{"vocab_size": 50257, "positions": "learned", "parallel_block": false, "init": "normal", "init_std_up": 0.0223, "init_std_down": 0.0, "optimizer": "adamw", "max_grad_norm": 2.0, "batch_tokens": 131072, "max_seq_len": 512}
Each number is 128 + 32 x the weight over its row's rms, rounded and kept within 0 to 255. Layers, rows and columns count from 0. The size above them is the row's rms in percent of the matrix's.

# layer 3 MLP down (transposed), 3072x768, rms 0.014, rows 331-339, columns 384-575
size [ 50 173  50 204  67 223  49  50  53]
[[169  92 146 113 103 104 123 135 133  84 129 102 104 117 140 155  87 161 115 144 191 130 156 174 112 119  89 131 182 115 127 106 117 106 156  95  87 130 126 132 140 202 116 148 115 157 143 106 128 114  91 120 133 151 163  75 126  86 112 101 122 165 131 144 151 129 126 114  97 157 144  32 125 134 153 146 179 123 164 123  94 122 117 169 135 129 123 109 105 183 117  97 154 149  82 152 147 128  83 107 110  89 124 101 125 140 109 139 120 125 131 111 114  83 121 115 123 106 114 145 190 102 140 112 103 123 127  72 163 137  95 179 117 129  89 185 134 118 176 123 122 121 114 120 160  93 125  99 139 125 180 125  85  92 116 114 120 108 136 155 135 118 176 179 114 128  55 109 138 123 184 128  64  69 159 146 155 134  23 100 173 143 112 159 119 126 121 117 118 182 128 160]
 [152 163 102 205  92 114 119 174 103 136 189 169 107 178  91 122 124 141 116 107 109 150 102 129 117  97 126 156 103 131 115 131 171 159 153 144 154 131  93 137 102 146 103 113 150 190 132  89  81  87 144 125 133 157 131  84 140 134 182 145 146 132 110  65 134 103 128 138 149 135 160 103 130 139  67 188 131 143 166 100 125 193 141 122 130 126 160 144 136 180 109  91  84 169  78 127 115 109  97 114 116 175 120 147 125 173 137 136 132 126 112 143 102 153  62 146 122 129 155 113  78 164 171 129 110  87 111 188 126  52  73 102 102  98 113 166 120 173 100 108 147 112 102 156 137  75  43 135 160 122 117 104 141 116 146 148 197 118 161  52 105 173 164  96 102  97 150 154 124 142 110 116 127 138 180 112  99 154  34 125 146 146 159 106 131 125 158 197 144 130 132  94]
 [124 137 151  98 180 105 148 104  80 178  79 120 113 129 116 153  69 168 187 132 142 156  77 182 122  76  98 135 126  70 152 130 111 134  79 192 140 124 153 102 125 200  58 125 142 181  92 106 134 138 165 146 117 120 113 159 113 147 157  76 141 123 126 180 135 120 181 106  55  93 132 128 121  80 115 121 120 144 134 113  77 194 106 128 141  87 125 125 137 141 100 126  91 142  71 140  98 167 145 150 123  83 167  59 136 150 141  88 132  74 146  97  86 196 128 175 100 146 122  95 104 123 100 123 126  98 151 140 108 129 155 138 153 112 107 108 115 117  84 105 127 116  96 166 112 109 164 158  54 157  87  84 207 184 164 107  69 144 123 104 120 130 134 152 141 150 155  80  86 169 105 110 133 132 127 136 125 148 117 125 120  94 103  94 188 126 147 177  80 129 137 139]
 [137 136 133  98 132 141 167  72 165 139 167 148 103  85 118 146 136  76  90 105 146 150  80 146 168 115 130 168 175 107 111 148 138 134 113 148 113 136 150 126 119 132 118 151 158 122 189 143  90 167 108 180 118 149 210 137 131  94  76 104 126  61  85 102 162  76 129 211 131 156 161  70 123  75  97 106 142  76 135 152 112 158 135  92 177  75 127 132 140 107 134  83 115 147  93 104 137 129 101 118 101  68 144 169 116 142 150 109 121 123 147 181 123 141 113 112 130 183 181  98 133  86 172  36  94 186 152 197 108 129 120 115 114 137 159 146  87 149 162 148 121  95 142 104 184  86 182 130 192 112  88 229 149  85 100 174 160 178 132  83 111  94 170 176 159 110 124 172 149 104 165 136 144 137 127 121 125 112 167  82 120 169 105 184 148  66  82  92 176  88 119  81]
 [107 102 152  27 166 141 123 100 145 122  84 111 122 111  77 137 116 226 147 114  90  87 105 167 160 145  94 147 104  74 141 155 141 146 113 121 140 113 105 117 112 155 123 141 105 115 132 112 123 114 199 109 112 152  95  74 185 114 107  50 208 112  79 103 158  93 135 129 130 114 145  90 112 137  76  58 136 126 142 128 116 144 139 104 133 112 117 111 140 114  66 186 173 167 123  92 115  77 146 123 101  54 207 171 188 179 128 155  84 107  88  94 137 173  93 107 144 122 132  86 163  77 118  51  61 129 171  83  88 131 126 125 150 116 163 114 119 181 110 132 142 151 131 148 135 135 179 178 120 168 120 133 214 148 194 153 122 136 146 112 142 161 142 124 110 122 110  75 126  84 137 159 166  96 148 140 121 139 116  74 148 139  79 101 167 106 191 115 165 172 160 206]
 [119  85 101 136 139 100 158 170  83 156 122 148  99 170 140 152  95  88 158 116 125  88 144 152 157 141 133 153 140 151 116 148 116  90 151 128  68 130 127 106  78 140 119 142 131 129 110 161 128 197 117 146 154 125 126 163 116 109 109  91 127 114 118 129 180 221 102 140 142  66 128  87 120 139 156 174 130  79  77 122 161 129 180 144 191  81  96 122 151 163 147 150  50 130 190 183 106 191  55 145 140 126 148 204 110 127 121 126 160 129 154 104  96 167  96 139 130 153 140 101  94 165 115 130  12 149  81 111  96 105  49 127 126 123 114 163  90 160 135 113 132 101 144 189  97 125 124 115 149  97 135 100  91 151 201 172  80 106 139 116 140 118 119 168 127 150 110 119 108 166 130 109 111 156  84  84  91  88 150 159 141  37 157 121 138  58 160 154 152 125 136 102]
 [104 132 145 130 148 140  88 153 120  91 149  64  84  91 155  92 156 136 141 104 144 116 136 168 132 116 119 110 173 113 138 103 152 146 134 107 149 137 147 151 113 162 141  94  75 101 107 174 169 159  98 145 128 155  95 137 128 122  71 162 120 102 119 156 115 167 142 141 114 154 137 141 126 110 130 105 111 133 153 137 114 158  70 160 109 105 107 127 140 110 124 136 157 115 168 115 143 198 153 129 149 116  51 177 178 112 150 128 155 106 104 180 135 130 151 143 128 136  95  94 173 189  94  15 142  89 161 109 157  72 108 125 118 125 132 156 116  96 174 103  72 109 117  92  98  87 127  92 168 145  77 232 105 134 119 117 122 182  84 140 148 120 162 140 145 132 186 135 120 132 160 107 152 119 132 128 138 148 171 180 103 185  71  91 113 137 146 165 190 113 113  60]
 [144 135 107 111 159 125 142  94 117 191 114  90 107  61  98 163 109 160 142 116 167 108 115 102 108 104 144 136 104 133 126 167  94 161 128 103 103 139 101 150 226 148 147 120 113 148  80 123 103 151 135 113 126 140 137 146  87 128 132  93 155 161 143 112 168 132 129 119  73 123 136 153 103 123 136 105  84 128 131 175 123 178 140 110 137 122 217 115 145 147  83 107 167 102 152  85 111 141 101 137 136  79 147 194 135 145 141 140 163 121 107 123 143 159  99 163 104 176  81 143 138 102 138 140 158 161 122 154 172 108 116 117 134 148 166 142 138 184 186 131 102 181 133 119 144  91 165 174 101 127 122 136  64 169 147 127 154 121 110 112 151 136 174 131 125 115 186 114 174 178  79 193 111 160 146  75  99  84 146 114 101 146  88 112 111  96 142 177 132 145 114 125]
 [118  79  92 178 132 131 141 163  68 137 109 164  95 149 108 114 121 150 160 108 134 125 105 145 117 175 156 125 124 152 120 132  73 134  97 111 118 104 102  64 108 164  52 199 183 115  97 139 186 115 158 165 184 147 126 156 115  90  88 129  80 159 137 154  60 167  82 163 117 135 174 182 154  71 116 144 140 101 103 191 140 180 220 138 125 132 147 150 132 156 121 111 158 130 125 135 153 174 105 139 102 144 131 177  98 145  84  94 187 119 181  77 154 142 136 161 110 166  68 128 144 191  81 136 151 175 167 136 137 114 126 112 131 118 157 121 171 139 133 101  68 122 108 130 123 126 129 102  35 141 104 161  90 193  86  75 108 134  95 127 148  73  49 153  77 130 127  62 182 138 131 158 161 139 125 135 197 149 142 107 100 148 105 167 120  93 169 127 126 119 102 148]]
# layer 3 MLP up, 3072x768, rms 0.0235, rows 332-339, columns 384-575
size [134  82 168  82 180  79  84  80]
[[123 103 181  93  94 142 149 123   7 129  69 114 101  91 100 126 152 136 105 163 120  99 117  98 152 128  85 186 120 134  98 116 130  88 117 127 179 160 133 141 164 150 146 110 137 118 135 153 141 151  97 108 108 110 133 135 164 122  72 159 134 167 113 147  87 147  51  92 126 120 112 164 172 132  74 132 174 115 198 156  79  75 110  72 107 100 102 145 134 145 111 118 186 156 101 108 136 112 159 125 142 150 138  74  97 102  91  78 137 112 106  78 103  32  77 159 107 211 150 170 125 129 100 140 123 101  93 132 127 114 214 175 128 172 138 129 119 151 137 182 132 153 200 151 129 138 153 132 101 110 170 116 124 137 146  93 165 157 143  65 174 112 130 177 130 140 150 107  93 100 167  72  96 108  52 177 116 117 119 103  95  70 142 118   0 108  94 139 107 129 159 139]
 [113 133 130  72 102 142 188  71 141 190 151 137 140 106 126 140 164 144  76 126  82 126  91 133 178  96 115 102  93 155 138 138 129 126 132 152 152 120 135  96 140 122 127 131 121 124 166 108 112 119 128  82  91 135 109 138 117  93 134 107 127 145 166  81 136 121 137  95 105 106 114 115 123 183 117 119  98 172  99 164 117  96 157 141 130 166 116  95 143 107 170 121 177 119 189 134 128 146 107 135 137  85 168 118  98 147 105 144 131 145 120 178 120  51 108 142 161 125 119 193 190 161 106 139 118 138 106 157 145 169 177 107 166 144  96  97 140 147 103 143 153 158 119 130  78 137  64 104  71 101 176 122  63  84 151 159 115 153 105  91  95  99 183 134 122 122 178 164 166  98 221  97 159 165 147 118 123 144 151 111 122 126 204 104 138 146 129 162  97 116 100 158]
 [138 108 138 135 186 143 163 138  96 132 130 117  94 159 133  67 194 154  92 137 115  46 118 137 130 142  99 129 149 126 141 150 132 126 125 162  67 139 135  97 148 156 124  99  92 132 131 172 177 114 194 126   0 131 124 194 116 105 103 138 123 152 101 101 210 108 143 108  71 102 108 134 139 129 172 166 129 152  99 118 134 134 150 106  73 151 154  97 194 132 103 164 175 145 139 234 132 131 174 150 172 101 138 148 178 105 127  85 139 147 129  85  78 144  98 112 129 151 132 170 123 152 120  95 122 124 123 137 112 150 120 110  96 173 106 114 148 128 127 169  67 149 108 113  96 135 101 145 137 205 126 145  80 189 111 122 120 116 141 114 148 129 151  74 148 135 108  78  91 105 144 134 196 137  93 104 135 156 133 114 126  80 134  96 191 127  95 152  66 135 103 149]
 [170  45 121 137  87  89 162  97 111 118  96 119 118  81 143 146 131 112 132 123 121  86 125  69  79  81 139 185 124 164 123  89 148 143 152 170 132 170 115 105 185  77 188 134 108  51 207 103  99 133 139 149  94 118 139 149 102 100 127 201 154 141 150  70 132 130 113  74 152  81 134 116 152 111 184 139 145  96  96 143 144 116 141 106 102 139 116  92 173 124 136  98  99 132 129 136 139 141 180 141  98 132  87 144 128 153 122 162 141 103 140 166 111 159 113  80  76 162  98 168 188 107  40 185 137 114 137 185 102 182 156 134 170 156  89 116 115 123 128 169  73 147  72 114  90 157 103  84  91 166 167 158 142  97 109  73 129 169 133 164 159 140 148 128 131 149 125 118  99  97 108  82 110 123 190 144  92 114 105 148 100 119 128 130 132 137 129 121  81 112 147 128]
 [104  42 140 117 145 121 150 158  98 135 101 140 133 204 179  53 125 116   3 149 114 181 110 160 129 136 139 155 170 130 125 109 103 170 113  94 213 126 121 180 134  78 145 109 142 155 120 150 144  80 124 134  67 138 147 217 141 112 149 161 107 149 117  95 155  70 111  79 137 132 109 191 140 122 144 183 166 159  92 126 150 104 150 112 140  74 120 113 166 138 143 174 177 158 113 183 127 149 153  99 138 106  98 127 115  96 115 123 136 211 138 113 138 105 118 110 131 168 139 189  73 154 127 123  54 142  89 142 124 155 126 138  85  68  47  99 126 137  79 173 136 171 133 153 147 129 144 149 157 117  97  90 135 163  72 126  99 164 150  51  80 108 136 159  29 158 105 131  74  87 161  37 132 124 111 169 132 134  96 153 123  93 190  51 135  72 165 110 140 120 140 205]
 [222  79 126 121  96 155 119  85 106 105 113 114 153 180 139 116 146 101 128 132  58  92 164 107 134 109 139 117 118 123 159 122 155 135 217 123 125 127 117  86  78 124 165 135 107  88 227 151 163 152 157 160 109 105 178 127 132 113 183 151 158 165 115 118 126 119 143 145 122 119 156 132 142 109 141 118 110  96 136 188 153 153 140 160 128  87 137 136 186 111 255 120  99 153 143 133  80 174 173 167  63 116 134  96  68 123 109 124 180 117 160 121  83 146  63 136 149 100 148 155 117 129  43 144 139 130  62 132 111 122 168 139 164 166 118 113 149 130 173 127  89 162 116 192 124 168 114 138 148 163 125 102 132 139 122 129 112 132 135 110 113 162 102 164 150 139 139 115 128 136 135 101 191  78  92 112 160 104 128 117  83 119 142 107 115 140 148 177 128  58 148 142]
 [154  79  96 135 158 164 198  89  92 130 151 117 100 117 103 131 133 138 201 145  99  70 145 144 184 121 107  94  99 144 104 126 153 124 116 142 155 166 134  77 130 157 169  91  78 135 159 141 109 117 176 170 162 198 112 109 152 181 135 211 159 163 105 155 154 129 111 177 167 139 146 134 130 136 164 152 147 116 132 128 134  37 110 160  98 127  71 160 130 105 143 106 140 197 124  94 137 163 164  96  75 126  85 171 137  98 142  89 120  99 143  87  86 116  91 126 125  82 102 124 153 125 134 124 133 149 168 198 135 151 131 119 121 119 119 138  72 187 114 170 100 123  72 153 152 146  94 125  75 155 148 133 135  90  99 160 125 180 130 141 135 171 171 176 120 160 133 116 148 111 156 150 147 111 121 164 158 141 124  93 106 172 159 119 112  97 146 129 130  98 135 121]
 [152  88 149 120  81 128 184  86  96 132 136  99 169 139 103 144 159 111 163  98  67 128 169 130 128 137 135 169 132 143 137 153 157 110 112 183  70 141  96 162 187  98 105 142  88 122 144  93 133 109 124 212 104 124  86 149 176 158 133 205 133  98 183 148  93  56  91 127 145 117  90 107 156 114 153 148 180 161 140 192 111  97 111 126 154  79  58 149 175 194 150  76 109 219 142  97  96 128 164  87  71 138  91 104 158 114 153 123  91 127  84 100  91 105 156 130 139 144 119  79 156 101 157 163 118  77 117 136  99 146 113 140 134 146 124 120 170 142 148 160 136 188 146 214 132 177 121 158 149 110 165  83  90 148 145 176 183 163 144 128  57 122 162 112 129 162 188 119 104 156 144 126 155 140  90 148 153 106 121 137  89  92 126  97  94  99 136 139 131 109 106 120]]